{"n_layer": 12, "d_model": 768, "d_mlp": 3072, "norm_eps": 1e-05, "qk_norm": true, "init": "uniform", "init_std_down": 0.0, "lr": 0.000591, "beta1": 0.95, "lr_head": 0.00381, "decay_shape": "linear", "batch_tokens": 131072, "seq_len": 1024, "train_tokens": 1016000000}
Each number is 500 + 25 x the weight over its row's rms, rounded and kept within 0 to 999. Layers, rows and columns count from 0. Numbers have three digits each. The size before them is the row's rms in percent of the matrix's.

# up: layer 8 MLP up, 3072x768, rms 0.0399, rows 1641-1707, columns 512-575
# down: layer 8 MLP down (transposed), 3072x768, rms 0.0267, rows 1641-1707, columns 512-575
# gate: layer 8 MLP gate, 3072x768, rms 0.0414, rows 1642-1707, columns 512-575
up1641 095:476467430512504540579486490470484509483527488494491457489489524507463513503505501487490539504512501506516503524505528512467493504473516520488489536501495489469503514472497445551556454483511505
down1641 095:515520502523493510516494528505474511491510510555512522517501475475490451436453482530517477516506476502510485518452495521477498484532483555493476485514472487483506483503487497497525482466482519
gate1642 097:483457485500525515467507423521501519453484538516497508473515520526482503506517506481511493511453456498536457451526496525516534502488516486533474462526509539550489505513462520512497494486508513
up1642 103:503495513463517471521502508507511505488518504527539471505509497478516479499522514513515472469488528492507460484558559453520452513488559473515510486507492523531505522492534506519500514490488482
down1642 105:517533538495506483505443540476499471495489458511520480472515479485545468480537476499524488502519507518512500509503541507567445562485488469528489495482505498501477531492527492507491507514530495
gate1643 095:481520459483502490502513503509513478530488499493443531508509513521532495485521486413506473487496496467556472487488537490506468555484466498517530487500547517499494482466506543481539485497485491
up1643 098:519485530550520558504474511449503493502450484505520482460500502529545540488493473535506510496532497525494520486491509564530531488519504523476522473503469478493519498480476462448473509521521479
down1643 098:530496513484503494499495507511490505549535474498465533447475441538517440497504481449502491497513492491508518478479450533491520525531529531505497516480487482485464507539487494490493535457486466
gate1644 100:455486449551474460495508486507509529515501486502486512529493541545516496504497503533522505505496503531476497489476480490498487474470532507510509487468543544510503539508506502538496458538515496
up1644 097:499525475485443474464505508483528488502531488517513492501539578485466466455502476499492486499502509492487528505454502465540512466451479497503512530470501458489506514502517471473492535466490487
down1644 100:515495502505488511469526481471486493531490506461480514476481482544474534472518473523481489517476532485478497527422520520510495510495486488450466441531496493480491508521490492479486482499473516
gate1645 100:520520516514515504492498480462488493488485520535494501528478505510515481510466498529518524441531565516500480487498488579528537521556506503518479509466509501475476488520474476479530483527499495
up1645 099:509465507513482489451491494480556506541506481504513452497496466484443508478521513510519504512506446484487468488488551497536481547516523479500502493546506570478561494490495511487525555522493490
down1645 099:517518492522462501509481490521502491525484464519553478541520535486466535520494510485473516543501503478445499469500506529477506503533480499497507508450520480510506498505586523468478475481482507
gate1646 100:496511487477489451525520488481492515464501495541474539501512498498499473464526524496523452536504494513474520490478474474534484521476527495526499491511467496509499499487519496534534550529544498
up1646 097:513508521485456489450502527498495509464512503508507495499481512491511502473484483502472471544469523476484486479515486460529479490503541513492494495542503495498474539439495474504535526525511480
down1646 098:488481547518491521505530478474487515540505490508513484464515505526522501531442514522533480502470506515523509522535520511496496479469529478446493504515479460514484495538508491494492546439510515
gate1647 106:509477488476522518512459514511473504511459531518471522486539463515525492523473519497488522518550488475514524464504504500485490501506502528496541492538510562516477524431498530522521508535480484
up1647 098:475565486489492481462522479451526469502523454497563521536483471435492502471498520555545450490511457516496527513517479538497520498448489529489474532468524510467481471511530535513480453479490453
down1647 097:498505498477501475513526532536488543535482515521518506494499542479498523467471513517512507487523494575521487508504509507482503482477496521503520480533579470494467446480471510505487466507520506
gate1648 098:514564485512521511493484540514516497480530492521489486497502492434542495529504470508484490504493504460461532527465513495527506458482473520502502529519515449483523506487477464524478530537537497
up1648 099:524476468482464475502505530511520457463448486503483477501457479523540482504451499514522516446488576477522490462498486474490503469518528518504483512492531519481504459493522539532542487496486476
down1648 099:512510528505514473521487480500490491508538489521487507527538504574502476502512509486510518524507535491486475493504483500495480535541468540500497531467450455484518493493512525530425491494514470
gate1649 105:494524471493461509504465538516471509513543444494458481473506488476477528476526493511493516492483468479506501470475498547496498504439480515532500492516509541525503495481467551478486491514532509
up1649 103:498519543487509501525537512493468487508518538492538522508531487489479528491513461463517529479503507534490516475500465470482508511489472510496500492482480515486496577520461500522484464540511490
down1649 103:529484526525526530507536460487536513478463519489515483510487498501470500506462525492512536508481504515462513441544514458452499514460466468504519488471530492488502493552450515519473526494456464
gate1650 106:508540502485527491453555489521486525447502510501487538506504498527442475431460487461490491481507522496511526504459510516532515483518502482489498537481521483535434489471481519492507511497519494
up1650 105:524501501505500527478477507445502529524488491530528449526496486501512514531517504543487529489471492487412503504521483491475521557477519457521498476515530495462483458491498514525487508492478499
down1650 104:498474521464494548510521496502527505498436514486500467513494499479493513488487496527446526526454520501504502570528479513482509509478510492528505504490523502454473465471500500476490515542490486
gate1651 102:511506493536492474455510532494479480479477524506501533473469480460482468506494498487499489485457483475508513539512484531474513524451472500499493550429509515469488497476495489506513471481487497
up1651 101:510440491485478472499481469481472517500497505481486522503487519531535568472483515496500489488507517456472473497476511501491450484521558545501498501491497496515511465522464528530498487519526498
down1651 099:531461486497505500511525508477522522500475508527513509511507469474512485551503524509513500474525500518541566477530480506485511503523491559485507503542504500445514471526477444543438498465499477
gate1652 101:494494449500515453482476529478499520524469452497541481535472483483481506465522540468484493499498496522507485500551526562509517533474496495485520500474512507496496494520448523460482510479470496
up1652 104:554497507489463499515490506502497507505583511491472530479493521502456481499497509513482494481505496502471452482441498504505505502516486491452491501464523462491530515495528427517534479536502479
down1652 103:510490514493522498477482510534486536492511487491504538522441500504488454488520522474493506463487489500442508454500476494550477476488466502494541532471548498453507487522464497500546514527439489
gate1653 100:460499475535496466537496492535487476480491475537504487547469552472514497528522552466454514492518471523463477484506519524468545502513513518509507472494495507493497512475515505443534467551520519
up1653 099:547544502472501464459463489484521490426498505506470524529490487497473472447515511559539497509463516478531482474502525489509462514474499544477488543526478446480514452532499484457537520502492459
down1653 099:513491574477502488475475499525498509469469513511504503533486513502521513491482498462479475488491548540496493458475506500514482507526484542467489464513533526483495510500526488510521470509517511
gate1654 107:494504496521497489509515511487518516486506449525503505491524517475469501516513524489526543452506490515517495512488510561528538520500507480468480494511507516475512524484484496516509522465487540
up1654 108:465535513478526484479484522499472487506547521470502469492518509513497497480487503503450476511502486480498484496489491434492466486518515535528519493466505475526497477531525507465496471482489491
down1654 085:511475505507489495508529482477501503480504468516497503498499493485456499527508530462569544461514477522499499488471526549512517519499485472449504510538495504471491506499440513512517519469461510
gate1655 102:542500481522520502503500452504459508532492499494489501503522467507498519436522518501502552476482489490515492504502501495517492499508529513502504521478555517457471504499501522518478491486462524
up1655 102:505484576518481527523493487499471473490548483491486463539520515525489525512467464461497499532516511502537487510483472472489484481467451451518479495527433497492515504491481444493485476510513531
down1655 097:462497509522534488507506509487492493480528493529537518482525502473522524510475522497490500498468441503512463507521495488490489513521515477521503475491474516508487468529536511461524491504482511
gate1656 102:499514454508483556523509506457489507474519483535483503513464516538489488499534531557518508548485471513471521468463517524437535511502484516481534480515511562511474502539509526508484510532502471
up1656 101:535510523496553505508497564505496500510507498482509531523483482485536449493473523544484550530514496500492508501493512533523461503551518487512484535486507562468494535475509425490526514512495503
down1656 101:539515487553548550477478466488493492486530532465469507511500503535516493478460466552494488515509534517389490559472518517511504520524530509483515530509469514467497492471501479486529499497510473
gate1657 101:534482456518457507454498484500488515449495479495492510516486523501514523509460521506503517493522499513481487495499491503541553509509542541516533500476491564496506474502459479451528493539515496
up1657 104:490445475550475471488512492497470473518506471500498488448545484486448487545519491450493488499497489484479489511504513470525480492489457504496515531481505574515477549484491470527521503490509502
down1657 104:527487506491502479534517516513485503517501470541496483477551526459494500469462458529490479494536516497495466470505516476529524511520489534497469459508483503482502530510478492532487517508500530
gate1658 099:461548420507513512468399486472474474484517539537524494474512512498560552498547518489520507526541512489463547487459493459487512514453524504525524512500487462515477525501489525514508480502477471
up1658 099:527525485506459494424486508507504437514526489478540492519462510516516484500535461475486502498473527513511520494470544509513464455497506493495524468487494505517453443517529539484537490548466486
down1658 099:480489474455531517482488486491499502514498503532494508454468489501481493566500487521556495524518486524503516489484527505496453523462473475491486476501516475524461500491487516497483428499480524
gate1659 100:520496483516466525478487550506476490500471457553498496485479500503522473477522475508519512499494517467499530471492511515519479526483459485492507526497503541535454498489496523501503505487483518
up1659 104:498511489494513515520504478538518516468469496505493487545489467533494515523485514564508501516498429548481485527443515483485478490515495522489505532502521509515496517500440498503487489508527491
down1659 104:514482484489502532516503548513477466511444461503515504495548501477509472528537432494527518486485543510498500527459515499499514480492530512526516492568544481502492448525459484486497504497519510
gate1660 098:508506520492489528494507513486508517515523489490479519500501469505492488524469497507494493521508477513494544508473533508510533496523489470491506487512492497519524470519488484487514442502528451
up1660 106:447483486510560513493503520514499494507509491502487494503496504496500539487477571505502500512530503488488496536514503490491493506501497534473514448500538520473485487515487517488449535487538488
down1660 107:456489474485508479451508475452484480487500510509470465509493510520475522466454542455529498488512494520486484553492495515502503474499464495478508530489482526499426506485516511484546481502491515
gate1661 099:518464514533478512494482496504477501472476470529478541451470518505528487498499527468484527483494488510488511513479486478485509521534510537473489507470454523485450496493494473455524552536485522
up1661 102:493468520514485527485501558503488544512502483532506457511469507595500517513470514542467470495494497518516506463558527454496477506511503521542484481500478512485488495490513543518504553490500503
down1661 104:496516498541503518454497474483488479498464496511485509473521492513519522515494484517476452498488521460499467512554589523480489489509494493475479523486474444513514462544497497487505488498491515
gate1662 110:518513508530495474529460505489478495467509478504487545484449547552460489507477512519524493525492506555444476490499504494505513493493489509518518509473507495507498456502537487460494515489470471
up1662 113:552511506464507481492517473477501511509501491505490453498523532484513510501515487507522529497546510463521471514504526498496504495486521456516537486491463478517490541454500536515426526470537473
down1662 102:482513536512497501476489527501521495477463530523509489518480464494514527482487497539490492490453537456483540496539526543462492467446508491504473513507549527542481528512485498450493494516528494
gate1663 099:496506545466512501559499502508518524511479496508478469481466508476510516494534510496523513482474494483507500522520547474479491518503471497510533446467500455485491516537511526476500509500498489
up1663 099:497487510500486489514513471544500492480477477476525518477507515474493497490509499542534501450495535501485487502479486513539508509559505501450517528492453452495547471488481502515476516518475503
down1663 100:494520516523498506468478537514527481542473533512508495498534475504470528491497503510500543519535508537482486513482521505474508475489538471479512533544516486534516479490482493465476510497497492
gate1664 097:484508463514515555491502497509449517528498492474525514501523470490501447473499460507522528485453456511478543489472485508522470518499532528496502456482534520530504498499476501493536469534529514
up1664 100:496526483506528486504529466507517538555510459522503515487524527470479491506465500505473505520455483528497480522516471476471476500520516494474498531506506502514508560499512454472532501468432507
down1664 100:505500514494500489532511497458492509481552452548488476538486550504466555450518519551482516513511517504526490511465493535491490532481495448488488511518440493502477479512504458482517527501473476
gate1665 106:539497500539547512558487477469456496511509476525504483518468488526462460513470484526544509520478508524496473524482499483479514503514523536503518476477526511514472479488489487514524505498524472
up1665 104:489482552517492484477502503493481487495485520515472523490464519483537504522490503553474491511492515472507526480460507503452513490488507497479484498491472477517454552485519469502507543477524493
down1665 104:498494509528465495488476471482498463500519458507540457493526525498510481507474529533507480506478470498539502483489486539486511513451499498474510477535498540484476521527491483509494507535474509
gate1666 097:510500547511511489538459490500502512479482447493515506495535509444527508489486513493549462507526489443530498450509527489534533516537433513500480445501541500564513498526447474467460496478514493
up1666 107:511546464515499510514500479502524489468480513491494463518468510512514511527470585508505495491557510543459549496529511543501517537481503528471503479507508514487492460481495525534524522529481495
down1666 105:506490477483469504495496483519517487492538530511412539495514537526525569508507522470525482500519515462508536475490516515503482506532451542487498505498493509488478484510511485522506498532495517
gate1667 097:546495506501519540485468497489515510499501468517516546515476487526506524506499513500567501531483471520505514514499508525540524503537465494566490499456489499500475477494480465466548514511474491
up1667 095:522488552541464499491510462521511480517474534487466470502538511508481474490494485498506510514487496511501512474498482529556520544496481464519506464496483533506469543476434502510463486538492505
down1667 096:480512521472461505519491462525449528491482517537466479476478510483499506500480509501511496505483515500514463474513502492487516501533467508502523507482469507493524508501476491518490479515525525
gate1668 098:509515501496517470544540425506520531510487462496513472539505494519471462517477514447475517492501517515500477486509501549488512484496503477550516515516507534499482525458484543525519528516527463
up1668 101:456510518500540476506477504576521500510462520505499523483502497487523502567484517456520499512541515504493448487504510484471553483507520539529500497487499480501502484536533495485504518475570493
down1668 102:480497530472522474515490480489500503482499482522526469492507493434501517550494507453508508466536488500520492499505504527520506488534493487488534517541502494529494490482534477476505520488457479
gate1669 101:542516501522452542507509496520492497499529476561525517509474507508512492491525532481531445445509540501502465489505509515553510527469509490539538523546490479512482465497472525464510497516480471
up1669 103:489503547514510511473498485511505506459470463496513499499505514520506496522475474514479496515466478519503519497486464496489515502484499538514517475566522495536497523511510491492480457503482500
down1669 104:477535525489510516502521484511502482501506509479507510496493464523503519525539457545472496531535491499473484437455518495502515480544500495505502486515519502509461449510491502509494516478498497
gate1670 099:548515499491514561523490494479491515485457470506499504516497487526537513512515478526492466509518508484520524538525480525476512496525488450508518503505527490500495498529495541466465500478505479
up1670 100:471537496519521503497478516484499505471494481469482513558501499504467478512513494497476480528521482479520521456515520482472496517471511482481504502483528464535477551506486476530487540475538497
down1670 097:511510547510517501505521535477491505524514511486513515502487526516444502489524520523503554491529512449489495450480505538523459509452477476475527514474502498508513528489486494479522523506492451
gate1671 098:528462503499505473466483493547466493496505512491492520529516488466514467472463466504503535478488513467555526505522504485522538472489539503488521474529525492502515478505504494500542521503505474
up1671 098:469489527489533492506501514533490504495501513503493504500541513506469475486501492479513516429489473512501505477462496496498471527495510502513480511474534529478506485519481497534505503524506514
down1671 098:510494553539507523508486488512540476495505486518532501493518474501503526479505512484496500504521501519472481533457476504501467558525463568536506487496541500540512526492541499495512484494496480
gate1672 099:476487494483489511488468499515498485482506530479477485456506519522526505527477492498481491479536506488538476479465510483461517480514517477521540447489509513508494533480536487504524514517498488
up1672 100:480535480490503505530534492487498517512441527501500491552530552462495522482532495493460490525476523474507511552477503488492470484495508522459518515529515514471498496550471510569495480512508507
down1672 100:485506516503550523492497469501469487531470531512496496504496513521500499503476513473503505517536469499527480478492498499494492495476442539480491492545489525486512534490461483493502477469507538
gate1673 095:473531497558475509486529501530473532462498496524522534490495499468521484505516497529484505506476500465505497492507499509501495490490508474502501559523477515510474536527513427495530512500502523
up1673 095:496498533511477463493478530524513483481521522489523518488507512464459515541511506541512483487476485510474494522451523520407535471540511525547505473474530513533494470511510482500501513478546495
down1673 097:479508498519497499481472501460518486478528506484483523519488502476492517451481477507491490526506544483510492487499477468488472472509531469472503554488513496487503479494491500492471482504469465
gate1674 106:502533464527556542508496502462527494483479481511516435507498480486472531550497511487490492506480434508469474451494521526482499513515513474467507530483512493507546492467504497458497507505488479
up1674 100:467476512510470537520501507524507515451481483439475503533503466546481483505486529538525504467527463497507511492499509499506509484509512502513493485502536505508517524499497499492479474527526505
down1674 102:526514532469510453492474508523493492554457464507572531502518512490491496518480488497513506474523487471477498483495511507571508487530522524463490493479504503493521495516487517537524500491511509
gate1675 099:502494473532480454542461457489509533513514470523474481496513449484523540455483519520509538474494539458527497501505490514523503503489504491510490505505511535540482471498471470534523528525544471
up1675 100:480521485476507460507495540470503498538477485497525525504500553541492460482538543531485526522496514506497549480474462506458498522432540524523478479485505485494489493506495534531482496507477474
down1675 100:552465483463513485511504476460536509553523522482477515533484489510480512484501511518506521526500465492501500540481492477513464472500538496468523496505490485491506540485529461538498523487471528
gate1676 100:501484501451506532531471457475525524482531460519496495482465520532569526491474446526504464484470496475472553461453463433511510566495500514542501465481490479479514523496526484484511487526509453
up1676 102:543501459499520546499515555508460511533489489503480473471491504493504493506495515526499512527506517524524465487457506514472515456539509480517483484498554475557474532477508532480550480469499505
down1676 102:530516497513509490461476502535497486488504478505507495461454531495534482512548523457499535529483487503523464520494512505505497473474492465511508510515482474504505509507486502523509542487540502
gate1677 099:496506544502542491467500466471540522495520449499500523484485546490443493474506506513570472533496508524503538503571521512502512524489495518509524528481538485513514482471483480481449499487502498
up1677 099:461522477492552489432482546501520491491479530535504497526497507509501478565488544474490531500474498515463524484499516502501551480517488510504506524516481493510482501538475495500506494485523485
down1677 099:471502479506508501516485482530488477519490483510522499476533465471461485491542535507503525525527481519551506470533531506472491499505529504530536555491513498544501524506502498488545462534516472
gate1678 097:496475476487474491498504493516507474483506515517506527468502500541522489485509530481483559471483516515495535491477516519452525474535477492522471475466530516512465491532506479493493458485479487
up1678 099:546500506499467478502504532488508513500481545456444489513519516478545523538524493484520464483498522495495515515500498469504523492490449491487510525484482530472459526512491436515494492497507503
down1678 099:524515473475491519469535502503528492454452437524509510507515431500521508492501463520520492504522505495506527552485441505545462468438483468503478520514494495473454537495485529518541514542482528
gate1679 101:498467522512516462511491525493458524484501467512451490495455442504516537465502504497516494525479494498476468467462539485478482473488519467490482511498499492480502453502486510537473507523501508
up1679 099:521489498467521478505542500526489480543506494486551506516490514532484464496503528533489542509551519526521539512499492525496515543541503487528517520506509559481503499490501517482544533499512487
down1679 101:491493510430532496496521513453518508513546495526523485525502459466524448504495526507487519530528521498505504451516505550502507517530483520509513452514480533508497460530481520508540486482488504
gate1680 102:507494494475479564506467462505469524462478490520504511540505520496516478475493529483508493509502447499518512527481484555506502480500471478506519531478506480548513469468457505465491518506542472
up1680 103:464502511481460453506505552506546496505505465495498523473497551479489469477514459512518465525455510531479506506474528485522531510499514517536516467499499496535500475533550504486534511485517494
down1680 100:469509518457490506495494536550509524478510492490469482482483546434505456468544485514503473481505501465465483495473553492513514483424545532488464534484532474561490539480534504507522503492495540
gate1681 100:511467521508479525496561496480501498528529534491469507496472538479499497484498537565498503508504480499528490483537494491489486476504479508504517514514501471509529547527510487470544504538492470
up1681 105:501540527549524450471470520448554522503494548550500489489533529496474477520526547507473492495449508538488500514511523486499502470485520471496491483523473478486532536536492508501488482513476519
down1681 104:523523502494503485538497505518509521489533502557524510472501493532525493530475447431487499505512456504497489450520534501520456492499509496488449491480505550498544543491428493526531487509511553
gate1682 096:508532501508547492511487527473467529487567471519515508514502473516482493503501453517487473472491484464507539534548458500505508491499472497500509474514506511477526502465505510511494442508484497
up1682 099:530512510480499469511519520484530516520493481487454539489539488497514495517487532553517492498489477495545500454500505508512470521509497496500493480500498522574516493482509472478534520475511490
down1682 101:499503511474503515558472490492494466483507477514465501540502461508477512506523508523508534494497510495476537493562470510526474505475482499511477528448488506498521456531509499497515495475476532
gate1683 093:540488490523521513478476532503526475521507519527498470483523524503547505446486518481467523512521482459466488454469475515520488468519514525457502519514492477519509453505496491485479442473539479
up1683 096:558525466510500529500566517487495528507524513462491497494495503483473472568498501539519527503518529507523572525479494533529472512478535481537502474526518484506509513479510521493497507472449492
down1683 097:516472495462494489521501492541485500522507515444498484482523506478498516545519484510512447509497505441492552449499495565508481467449506518526513515518518515490458484537526509495525487487540485
gate1684 097:496498506497494508482478473532501488487499520554494505509471537508498538496510506512487509487495521473456502479474511501477501520527509526488488453491544523454522445479511483490473530522494505
up1684 099:488485541543512496473516491544519482438542491537496478502528495496537531489503540488489532529509523504481544483526483521464472494494504491494477497477482531494543525501500474473484505524473498
down1684 100:466541485500496506478513502499470481493515501465466503516504504446522522477508416478535514534477503502524541505483492533519518517523486498538482467494527494527494512484480515478528495520496520
gate1685 100:494524477507523464480538538484510517545480465507431494477511467560550485489490503524495515522498538492493490482489493516514488520496430542492528505475457456501526456513543489502484482501474487
up1685 099:471496528464493523523472498471501491501510463518502532442506479521491443490515517532497491568518496531555515475512465498518488521523523526469514514487528487545504519492489524493518491477478479
down1685 100:488413487508503516495517569454498472505514469547487487481495450522457487506479513514546511516499459506478540494484508507509503518460518492494496495525526550517547536543508511506537530481509471
gate1686 100:497441486488476535518493479438457484479456522480500451526494512522555439481526512476529492481493508486516491471484489488485512465504540496470488475524506496530482508496522484474509524478483493
up1686 101:452473495475520502483488498481509515512498534492470531509506525563518517487411529518471484496537449505496520467485479459462491470491491512505534487528493490476553495497507491510479497497566475
down1686 101:525499510476513528523525461485451529469468515513520492471497497490503520523452466512552499471515503460488533468523539523472467500532520432503490500540481475492519492491505550491461490489522493
gate1687 095:504476489524501511474536503490503491491505488486496519517480521514533464541486526485485548512455528490434462534493509508498510499478476536522515515510475518472492478461473499510488450486469493
up1687 095:497489493488436549466492520519496510514514529454485484512492484488515479522532519517492484465525503500503498490511519490498483501508499474518516495542513509481521517447525531533484508541524530
down1687 094:514487489498460525495498512495521534498496547461467531448530476528498507461493449481486544521480494512510490513487488516503478520525480487496486492500517470505534451567487510478494533514506499
gate1688 103:501509473491533467502490496489505502519512503546478538497502461488464450506480484490525540525487500502492503430481524483525462486521497484535479467506508501528462486472498497498506542516444474
up1688 100:498472475493511490496522494574494508481466490505512447524541475517540503507556535462503485508493478535476486453509495467482490515538504507483496460450482507540514522460517522523491476565499502
down1688 101:489492485487560479475475505517554474480466508510553488494502485480511478481513468506483496462501494472522535489453493466484509519464541510481497507503506475480458493519507499504522497480465453
gate1689 101:495530468493503532485501462514428489513478474520457487541501501526480500470478493443514468500534493470491526459530498478505510499522494490548497505510512482547469513479524466471501527498509477
up1689 100:507494509492508514549508502502507486446517541501548540521529504499517524527500485506462498476525500522484513514492475499497498542475493504463500531509493514532477519537487496462492448502502500
down1689 101:461478509515467553556513526489539470472488509530525494487505507521512515527488571524507520525470539500512483523491509472452543507478450543454500505485480489484517459488507486498526487516539508
gate1690 096:506502510489485473501498533508492516502491530484499483506498558462474445511471510529502539532499484495531515512467490547471517518519475513508557500501491469533509467488515481510511517468507427
up1690 098:437488497486509530505476497530542508470510523495470532499488477496536486530528568454476528500490482485525532541503510517517439495478529451512526518507457511467555537504496508484517502504504493
down1690 100:500474524512540544505488474462480511487481468489500483482528485512475509512519500528517515486507506494507520553525525473531501488544507525476512530567495478501511497526516520494503505493516466
gate1691 096:516479466487507530492542454507537519470552487479520502516499522514461495509487563499505475482489451523499521556483548515518545472544497505527487505489530484501507492531466534486539563503500484
up1691 103:487532477568512505506491527462523480510487475527497527508496457524508514494478482482520460528493467543491475510537479511529518521505500504515479514485507483455479509471502505502487572531508548
down1691 104:496506481534524507505471491457531479431491510484504505514511525547464502503461518460504471521499467514496501476501489458478507472467483436505530468557477494515478481543483523546480523483486544
gate1692 097:505478487481492504492529490497510505472534476498493542498513495484490507494527491546520507484530483472524493465523517544520473533520496492501532477467489525514528499503491551506491536524516473
up1692 099:535542513461497530494490536508479485485478515493501461497508559513469477476459475518521491504530495493518505496504473469498476475506556532508513529545521517509463498467500508500513553515475504
down1692 099:535522513489496528506484487518501512521501463516493547462517503519513456502478489520475472479525523484545501524547489509508502508510474507486512530493541488468513526529493482506451497497487515
gate1693 097:497521487450529506521517475513522479456493500545517501518468487478524497540492481485471503519513476488493501507477541487503504499527528529499501459524499474481502481505497537508547479488462500
up1693 097:507472523476465483507532498474537514521507453531527481479505530530487513455473517503537506495538485494524473522509507523493513484478492469473507458470490492493496465513488544529495528456528488
down1693 098:494496526492474489513511466482510468527534505548530467500508487516516445494492474512481504525461475500496498500492524477564502515510487493533490522511500498487464519555502522466512518523476508
gate1694 099:524537488479488517450506510521479493500521473505506546516480535504505502462526498510573469468535501515505534494487473496530508496488517514472508459514496520573530478471476531484528479514458480
up1694 100:492507480499483533544502497522496506537522518521505436502523490479474511511481489509511522550551471476505511505508528496459498490479507475491548492484466490510516533487449465533495500473489457
down1694 098:536533507488468510430491509495476462458475483505554483475537519496537490486476441490492510490463520493510515515481539495452515481540539543516493492494502506493482512522518481474540515499497477
gate1695 099:490517546472512476452502497490508504517513459522484525500514512544496425465457461507488509496475488502489448495510485472489495511472495510472484479460497513515490506470480508487504484474538485
up1695 096:533452480470491522497522491534502483465513483522502498518481490508485508475534547500539497478506489529535516498476501482554511542509490488467529491499514471466495488496498458483485522513540483
down1695 096:496553519505525545508518481516502464495442483491512505536505522509435511461474502497522511506525485469470499510503512460546491519511521501483516500469499538523512503514487484443525513539540527
gate1696 100:485514533505505486506472532508500524515501510498493503501471493487501487505503504535464512529492495513538463504499496532511505505483493519483523537519512479521537512501506549490493486467473493
up1696 097:530491459510537490503475525505509525473506494511550457481468458484510504515510539482466507498506540485517494447544503470510490505493543469476505537515495530471580540485509501508505535539474505
down1696 097:501494547469530512499512559520501514491519504567506511484465487513493514472500480488545479503469490479511493539491511517438510498500533515521466528477479489519474501513488467482523503515488539
gate1697 096:524536529496524510530508512516485501496495490492471516521510508486505478468468476523540492475473496515452471525513493484490541550491460504482505519489490506518484507491481514488495545470506501
up1697 100:482498510487500464458467536487491477488547477512519467497441518512510504522512563492473497472531503517467526475558486493480537476459528506519515513550496506493524474460542516515493483472463499
down1697 103:501497479506483517436528533460489515505531505532509482530499489486502500524502529512502496526508451509533535494515490534534573510489518471527481501532504463507506514501510472512556486520451544
gate1698 098:468539505488495487476480479502473478518496494546489442505476503517438490472506523456520493497471502494517488511511516538465513523498477473499522479432504467499464507499505478501492530510481485
up1698 096:449490503533535517484527455481502513463518500522510534504532475511472545522503469494555503528512485532527473473516526497493525469544509528498439509502516539513519514553481490482486490493488530
down1698 096:514458461499538518508509498508542508507516516465503511504453497489462490505535490536496478504513535472540484493494498546509462479510511509458455508526479499499492509471523467455466532488535529
gate1699 101:498453538547466464479477492530494481522519546531509483540463542502498495497513531455501521515493490503482490499526479479485472508496420510508517512510494508475457472500481498519480479542519490
up1699 099:505494508461485551500504533510480511542475552501535491507509488451474484492470431536508475493525489486539494496503490495540477538505524499516488500423487551476514480494530501498506493503498495
down1699 099:509525477467518506500490470494469509503511460528532499530497486463475535504490450489491478526467546511496472505476489493497511493570519470470489481471517467486485508489517522455517502534459513
gate1700 098:519535529499531526466512489543525485493435497523526510503497505493488508478524522500515516501538489511477541534468484520519527502500476527496526504480540526528509506491507480484510497495455482
up1700 098:518510517478519531468443501469560505440519481478515515510497455518491517519420526527483477472517479540449485537527514492497501522541493537500508481484525484458504532503449492448498501529515520
down1700 100:483488542520510514494500483470488492460527514519484474502529501512555518502503514498555502495549453507457515507523466497499477503510497495481533484512452486488466547543487502462494472444481474
gate1701 104:505537529484499535474487482552493492527481512525516516462513523547513482545489536538504488548495525471509467488469469455528519499492493528535489506520509515534469511497455498469497531531450451
up1701 099:500477449521465459463495469489554470463554511508429529511486481473471495516524508436515475503518531525459528522541489493483530520463490496513483517515479501502515533474489484489523466461456491
down1701 097:483516520507507555509475478488478491484525519510532486483524571504507467537487534498524492511470479471502504512476551483533499486504508481503534503563510505570483504498496469494527511491484485
gate1702 106:468488474489501547487516503451452526474483499492473481531502544497497499464506479484518476534486467515463509493505498458464463502508490572448485527473489427529505441496515512540480497505467511
up1702 104:523492470502514520472558531472462485468496518527519498526480464496508441535522506526508483543525501561489477541481518486530537503522480510543499538553538547504455483468477513479466496520507514
down1702 105:521485489488513519518495450503504471497453463563529512444502508505484442531506489455492489487518508527511499481495487502496502494539494530500504524498501481517478504556489504485493508455479502
gate1703 101:530503493516486525508498491481488525480502464505524481494436519505501482466498519484480541480502490500497477513478538504535510530518484491472527494524484497483458478480510473459503503555451487
up1703 102:526525507509493491474506479522484510479521513533483460507487536520474486489478486576531457504507444542516484535475495472496519479505503484497474486539454459501515470500483481494500519496497499
down1703 104:505492520520536519495531515539521537445507517515480523498476499508430528525491466512526425488468509511481546553525520529542493488467501524507516485501493467532534502507508502463495489493482524
gate1704 099:554499461462443544549440463461516522517518459480469480515462535528464491493504575468476454516561500530458514482477538555534457485463526490548473498516481510513460492488524461492507493558532518
up1704 101:492471494491512510468513507474460529510520486474464516523500504515538503527494480496499490537538487444538525510452518490512517461533536493459518470468512505492491465510487460509500543510516502
down1704 100:490477502516550523466509503492476486463497534504494528508478496534487537469496513471482477524521458510512485460513513479539512500512481476532516489547486509517492517534518503551516503520478511
gate1705 105:485489481503501507475503512539484480508512478488488523509482504543533495541539515484548513506490501476506443494484504510537526532494496491500529498501504472483475524503470498513523502481535510
up1705 102:508526471496436501471517566482532502488508478491487452443513510522503537491544505521495534491465465499497506494483501549489494485490469515531513516489484500524494507462528502501510515490522500
down1705 103:502468547496488550470477499502494536514490471525536505509495513549492503434501469486476466505523413484469494497459498498476459524487479483508533544495498478535497490500502507494525437525550502
gate1706 098:506489511479495489499490504488514531495529486511516491464507551505478498482547507478492487508477528502521515506509499474525497507495481509504514458458501483542546502460518483484486487582500485
up1706 098:514477512488434522546525514498492485464501511517503544470501507535515543519477502507463515497495481511508514553534529491518513507488498515473539437521496495482486468504485496488467541461552478
down1706 097:505501507492477505498506478519491525501500530466485473473532476525566547475521450495512499442508549498461523489493469492499504462444544507501507519516560528581448505459499498531495478481527522
gate1707 097:518495569505515462540491524482473450476529459483509532506501470477480507512478526508483473494500506496474502486542499504506511502475474523490519535494529511525476487494474481556496544466511489
up1707 098:470525482474501531488523486509515475509468525484546533472496471497516450508511493522512519494480515501550484455473510493513473496445476483491485473551488496483485491532503489486526476525467479
down1707 099:490471472482520502473460501531484490508545510441549505494504494483497510495508500540501502496496487484487509479503499519550454495491464487491490533487487481491516503516500498492514506533499494